From a checkpoint of a small transformer trained on Wikipedia.
Architecture: RMSNorm before each block, rotary positions, no biases in attention or MLP, untied embeddings, normalized queries and keys.
Each number is 128 + 32 x the weight over its row's rms, rounded and kept within 0 to 255. Layers, rows and columns count from 0. Numbers have three digits each. The size before them is the row's rms in percent of the matrix's.

# down: layer 4 MLP down (transposed), 2560x640, rms 0.124, rows 103-133, columns 192-255
# gate: layer 4 MLP gate, 2560x640, rms 0.246, rows 104-134, columns 192-255
# up: layer 4 MLP up, 2560x640, rms 0.262, rows 104-134, columns 192-255
down103 097:122122137055153102108094122127126162088092154136114136073126127103064176042120132135145051091096161188137133131112091086183170120102108171178169113110177164136130137081148124103145111121143116
gate104 103:137139166107113163160157102127091137073108120195125121154064167118150158139083098072123107117171154128159100156150104145076083124163122087089204189138103102079147166077115162116136101105087149
up104 108:200098173090137176081120170129104135134123067146079083146079146113112146123118191108126140163127167062131114119138175159153107095174145041082202105082132132145160119101093130091124127148157168
down104 104:149039106155150080168091104118082113099145141056094162048156100112193131157223160128142154107113136089113128092169118106121197166118093114127134135160048080120103145125115172123131155118085090
gate105 097:093136068148139084109121109132087150139084207095158179090126116123129117081148129122137162172153126122163103140149060121163137106145172173115166128170184193165117080100171114195128177138145168
up105 095:179092188188075173108091111075209098087135132125055052071143200156122135134143123134166087141173079157081166123117140123100104193144080121114119168089099174108124177113127135079138117107142113
down105 097:144184154089113158170152128119130137115152050110153146105153137087134168123134106176138092160145061109100163119107091116118147115138202105168132139092104143091147124154096060087129106125131096
gate106 100:085102103092140118102167088125160138171133092096099083178160104121116183102181128099087116119145191141117060117123071160148095120146107186166109118151152105075108111137115171141151130143123130
up106 101:064131156114082084163104152152126151211046109121159131074124135084064089124105094102163130101113138164178102123182116145165112129045156116128138110140111153182081118127180098124133139143131082
down106 103:115161138091147166130162126110144145016160111096112168060123134182112139096112121086138110126094103171167104114102140074129161124119108078128103106137012132128103106145150108082110106152116132
gate107 099:168112082110153110094157156111145070115155148103118155126162075108161136089198112140144186151088111067174178136156161122103148171173160178171117116178107133142145131110109149085075197169116162
up107 100:118154179131190132191080197183146072144120159133102123238105104154139134139100113133123141171097123116159203209096145136104145119176109140138164137097154158076091132147116125121125094143132105
down107 100:136094125102188142176135051127132074160125128112155178155130112169111172162123119161120187183084121125166121172120140094128185173131138074158141117183115152153139102154116133142100142100112181
gate108 099:127168075176090162168089167127164111110118082200167127191157172143120133119158167082165087093132097158094120170125125172110174128104168153136181135124092107155091131165139124063021136107095125
up108 099:138151061109145171120158116148087096100168163165064081146128141144160107162130165124100100125132068061100177125104159128102174137093102107165123100140154156104108085101127152068140131119078147
down108 101:153136132073117099149164140117161161097090130115197144076080140126141102193118125133122142107127160118066051147129134112134126179116121161116177144161255095113131145186106106088122125101110098
gate109 104:100128159081136077102152120109075137077109094101107056085121084136169141122115174131073120152148122099117111083162153107148200103112125156140139120120134099139154065096127127109094095085146140
up109 100:107133118100143122123101139151111119089150139064178118109098171130146119171130096138122114146137097140170168123177185168135086127136113143143060112142146180123159163158128131160068147166146131
down109 102:144087141126157152123134093178154179099109116117145153156178166092124134138157074153134122095074103142079170161108091144152082181155146103133127165130088130140148176166122158139094107167087094
gate110 100:145104113133129114107148173130155162096162139104106112066139139126119087091130161161149084137114153134117097155113148127131115122155170052141148142171170094059149226194091145061087151168081136
up110 104:139100121117104157133156096110105107102086132130166144136139105147162187133170157095179117157102215113080132143093109128163113159101142168163179155111141112181154145102135082113103042126122130
down110 103:151122104108137156106131136125107154112116125131115081172057131116155063168142117136127104135119148147196097138086087141118095052114170218086082142120083096097139175070135069108132124143091181
gate111 101:117155077135222118149085181134099133109131106147135097163169135142136094085182161157070157127182113125164166186116097023082179111096128170100104107133144112129167145128114167046103142107113103
up111 100:176097157108082094142116100114138182197113079149112131150087110116126135091134083113099149113186152105110100121145186169150109160088148091112115128082108106086131185143129100148154093121079143
down111 100:167173197109117101116152180107154150177079116146205115108118165102122100096090150134153175143136128189113117085116154160114133160090155165104049132067255150126099139187150124123161100135147174
gate112 100:154131113121074136128177157105104132096078149195091083115105135168106123172138119094109136122140091107152159136137135140098143124195128158099071164150075155136104136201138073102132162110125130
up112 098:131132114133082131168099163205130119145145115128107189146155175125090109108141110148115134109101141108166103141101129162143104082146162163160102181146078118099157177127163132080140140162093124
down112 101:131113123100167132151085164156127162121065142178151105111179131133154140101117148114087173106119237126126157183125126056170092064104119200122130095098104122136105121136111192150104102125132071
gate113 102:123134104179097126066157110176143094088191102194172159125171114157116135086114103124103103121161181185172068186080132133119134143167134149164171178140175098139120157076122105087115143144105122
up113 102:080095154112092126187134104154103141177133149156136128204101103083127134156166165118095083098149146189116042140143077163116126184144138111082118109142144125155133098157119121111158093105137165
down113 102:105113104117100113092130144159126091107122128118181102074072112057104104162128102148167154135126107130140141138143092133099122104138126077097124120125124121168142146124093146161163196136096121
gate114 103:111171157204127065148175123131096126141111120135120169107123132077115097144058125144164099137147061183147100101101104119159098121153134122086117125089108114092079132134151136086158117117122135
up114 106:109124140118116132135127130024186110139152121116144057079129134159224136137121158103115096129182094093149090065188157116188113155171190116144149122166080142130086103162190195100166111118091146
down114 104:071139097146138119090200110110119084170169102142135187123137112135132126119184127181157134179095089076125141126104161140096177135152187160133155145135048188144129063124151185115106132113084122
gate115 102:128157052197108102061079190127107136168139091126147090150118150105077099151102144111077142154144159088150136116086126149110173142168124079111118163174129129141136048053146094139149148096158092
up115 098:142119136150128133113055169060173146158146149105145086156134141117190131111159154134106149106182109099115130134111078071087148119096177161155083142151150135163120104104137088075082123123083162
down115 098:166123116105126128118121169074121148252178162129115117080101171120096095125166162140109097144103178096133097148142169122157117092105119099117100140123096169104053145156142079159106134138185118
gate116 102:090105171095123145104135128126172125182103181157171106159167202127179108118114107128096145177150120134110132104195224101118164108103160120133136103092144091094118115168107137119099049123099120
up116 104:062165180109126133130072104151160133167078171148119050086099121120145148131125128159073167140075091168107149114215155165140107091131179124169154155102114121192084113169079107164086147103143124
down116 102:065148118100098155112087169095170114197176109100170129114084144130114155143134142092132150149143091128164151151126124121172109129052111065164174138092171111147087131130123115133072185066131092
gate117 099:173112166122194099105149153191130102122094150115150123113086153107163152142115095087138154168195107070129103074180141094132122160134162149116115101166154105176171093108157144105089101155089159
up117 099:173128125150146161101102105121151164128115120130103153125102107163142170080104136119123142189154073121150180192139095112146084125066109137099162113146125128180124095111117112123082129067089125
down117 098:115089204098147163194147185120131123155110090097162123153134130136124191124131142095121124178148098119170140163141155158063129113111129155112206099167198145143120088104163104163116172110087127
gate118 101:165108127159090125043050116094091140087169057149111146164109114159076191125143084111127106134142128174175150165114114168115129169119129091119091135146160121153169171099168087162120066158170125
up118 098:130106151193107142105130158096155125063104133135098137082115161174183116127120154118148065135166134123134089092112075158168163113122151069163208174074146190070087110106100165110128191149128081
down118 100:134145138165146179157153070090148106093107125146116126209121094119133091139194136095091152133118134132086134105115154090095109157143124086095114086145118117133084172105094139200161117123102121
gate119 098:151128153143130105045167173126161213145183113133179128133098123110132131108151207184156129102087127142147099150131057149100103169131100116117162114124135105163111082093150132125124077107116078
up119 104:163148121091079128126116085134110162111146104104166137143151137082123124115178147134108123162097101132133181189108162120128101132148165124179114169148087192068095182116117121095136157165182153
down119 103:174111160111140088077103087155138108077145141169124083141092181116123175121152090117111167111160155109079126110165081139076119160207088177107110133146000181146095169133167118196076146160160117
gate120 104:124121175102074076155109151155055160085119153155178189127112140139132125156168033098134155127119070138104152128133131133110149074104140105166115108139157168149095127106124142127084104127103120
up120 102:152091097075171144087084134080169135096136102124146132157146133114134127116100187050117160153169131140085141120116132106101165082141137085157128152107115102171092085113148132129170131115129088
down120 101:128136117112164191126082114112110194098118040190149081149085157080155076123094145127180151130136102137107141115119149136107149066136124117159155164150157121116117136074083173136124142137164084
gate121 102:156180188195154116138140150129153087148148127168131141133121135152109150140147112108110140138133067152056121203127117151123197127110162163095081065179090115070088152133095134176157085105134147
up121 100:166163106154134146125141183152076116126095153143175127102119101192179131100152086145118117147140078069105127110092157142186155119116146122086167123090100099130133148149089127121144141083174137
down121 102:097135123140135096125136108139145140136119182105087102091209162103097135107165104073162104127171152089153150099135111110104166087143177083069127130150095089126160062155161133126150076140081088
gate122 101:149150110097113109142171177165128105107105095121090156088131128106071148165107102097120163102100129131196132161177095142121120153115102165099112093137156126151124083189095078105135105072215117
up122 102:181102099143097128115123122143170134087154099135141167124193114155166044090123196120130109162119146066131147178159154133103075085076110123146110137155103097087133131147125118149159092067173074
down122 103:142136118048095163121094191165129149175107118150139139152182146137142147099144108117134137141116130189068129132135052063049147121094118128120105095162091114196170134095082167120141097148186144
gate123 101:119160159114102155139191125145161112072108157146115095158150188103150139148111116128078107134122130127122133104156131129095152160163129140101105123110142107077079143128126113127142120119145130
up123 105:136108117193130127165145200072153118175168159123128139100180072124131086161103155206159127128080096092132078149112099180152168150142098132129043115102119120164170089112167115148092157092177073
down123 103:157164161103136161111100090098186129138163167143080102142108148041072158161101081158082155156130093150119127129115138127087144127104092144172146122179075114094137149132123092197107126152141118
gate124 101:069156123188076148111103125109113091122147093135154100102134083149094117074138121086169139137157129136145116126112107101109162191142098106127123086172184110122127089129140113089108152177151116
up124 101:136086132173229116140152147130148129129094152135117159144140159101136160166165122152164132121180159101152107083122185083138086147091140161122201187132185117127114119140126162108130131157130114
down124 104:154072149054076132123155095123111172153157162144194135125142116121113155096115094113128135213111112123133070176141138142139128147110108098069114155153088077085163102108150091080117063156111149
gate125 100:187062099138113152135208091098119123125116139138175126191166119119169067141138138185172132116135145089095131178133105175154129116175141098148113204101150101115195139124150182126078131101121131
up125 099:100145135138188113110072129107127116174154129098109126131129137116115145075108163133139123126137151153082104095136183139087090164178083148144120161124149082153109114119136100163143141139146144
down125 099:135139139145140113130082079134171094116163131092068134088139108112173160127142135099127193151131140143132157142116118087194113117135135132189156109167164165149193111115166205144129097104182125
gate126 100:169126081089140118167166091127142192130091156122067109088129103137141124097163147124114120122080196121167134108136219084202111116152221123162168095127084163138122135153116146155140127115112160
up126 097:157109127142145148128118105121127107170108154148129118108165148175175114158078098164080103128155105093072091146121116094138138164033104153158141148167073146122141115136085087103131162098114163
down126 096:116167161142091166125150147154100124122116077103062145132151176107166131162113131093116087142128136082082057106164150194138140124138073130155172114094088143103127125063134157094132156159137135
gate127 103:100125154083176147095143127114137113198102161143119061114100143054104063096107088142106130198094118127180136167119150111065164180146139116046152095072156087112117127118155113105121156107199173
up127 106:081121124150107147136066106104149085155155178132137135102124126136072125118111183131138144166111126135150122131053065126130137144059154165086112130164160064106149095144116125108106155106123123
down127 104:106125151146118164117103105096111118088121189111098184170091077064129140138114104152155146156120073079184156142133101125074121124095140120087123105122134025131192127148110093171099221132110166
gate128 100:176087177133104121132140115165151197083104067066182126168142117026080171127142150156094170091123083143128118088190160146120157122129101095150083208166151174146111105173116098109089117129145149
up128 099:138185157100152109170144089114109091146124125159080190181135157146138114163107111190116034133188181143152159122063106087102107107222143139115122173079210117110128060097088132126127114136172098
down128 104:100145080161137128154125140143168095114143129100189133104096129134183083214129138142140134126130152154114146094111162135123137143066130172095148051132009149075127179129147146101153156088183119
gate129 098:113103110156072170251160202087146085065112129076138142144140148157124106144157106145110141151126180084070153082116178083174145151199090115157115129123099106112082108166183146039104163194148165
up129 100:146135134154085154160149143075066123098185120075133117129178144064157145097129106063101100050124126138185141094137112145085112100189162074159093118189092134091159101181183140122131171118139133
down129 099:205121085123067160148073137121106154116121192128081133126145098131129153128128165128103170207134095203165115144164142094072107099103129096186149110187082133136124087088117112095174133102158096
gate130 101:140127114152138109188180128091213078112140143142140122097146134111147148143082123122079111154134101134139136178132084162132134119133117170109107135129106148155130146179127122092149108118148144
up130 101:092163167145183120192154135165155111136076137102113115091141118130183119135077136086079127140203156132159101122128168116119191090115167146076073127148098108115122093143174065065157063100048115
down130 100:093116118120152096150139149140118101158106089087107052108160143122142102131087170144174103137150175135156116174118078163068083110148108158136133126105072162080156116124094106145136112115154130
gate131 100:134120149144136151062139167136117154115159137107167165122038117111159082077144119137169133156123134189101150124176154121106073113128072127182138117076142179144134148132121110115108125143138098
up131 100:125120089120121107150169151129107060151130097154068115158121161117101159189121165108201193162183134157112073125080064125106129164072100128087139166137183126139117085174127132121085123126090140
down131 101:124118165095071098122116156118153069247175144141097140158126190131090131105173083133167136120137104127154101087187148127142134121099091095153130143141132106133181097063110131127119176117117106
gate132 100:084086149101119192157151104176166177089092143098092127167139146091129157115110120098159148155129077121090082136141144149128146087097143169104155034147150162063131125112089120107142148162145123
up132 095:134144152112143124141129165111138139106168135111097083120066135098160131118137137166161099135143162183117136182141139132164067057142132136075114140181162093152125149154083087072156169039129121
down132 100:041114138141177075101128092124202176158111116174123119098101111146113133123090098154161154217084136127184094114098070120144094112095203102127142106060147124149133115169153091143155140129149115
gate133 098:060136185149144127196145147168138171124091121090139080133129092196174112125095104166176110149138138159094124165101165129154158150143132096097130121103102125133144165116151145115144136166056090
up133 099:148144149096134100078124136057072116142128132108142172127166144166136155178129103126132085158132099159183122116130178105164094077103103188164130109158148065078108163138135110103118146139194100
down133 099:157105113147095151081130053119095075169184155109072146150153117119168125171140139087117095089097113161176112145137123143175115146151114205156153173109175083142085163132109115159118098102153139
gate134 100:149163136190074091140170124120093138125187120125175124203149146084123079070129147126174173082148107169179108118127116132117133148098168112137085111156118122098111127117125142122121101065096122
up134 102:124121104124128097145068107129068136038194147147154099121085180133119086119155190182064110158118090117158136075168153103130159185104106151159108196100032079148148165109122122071149150128169141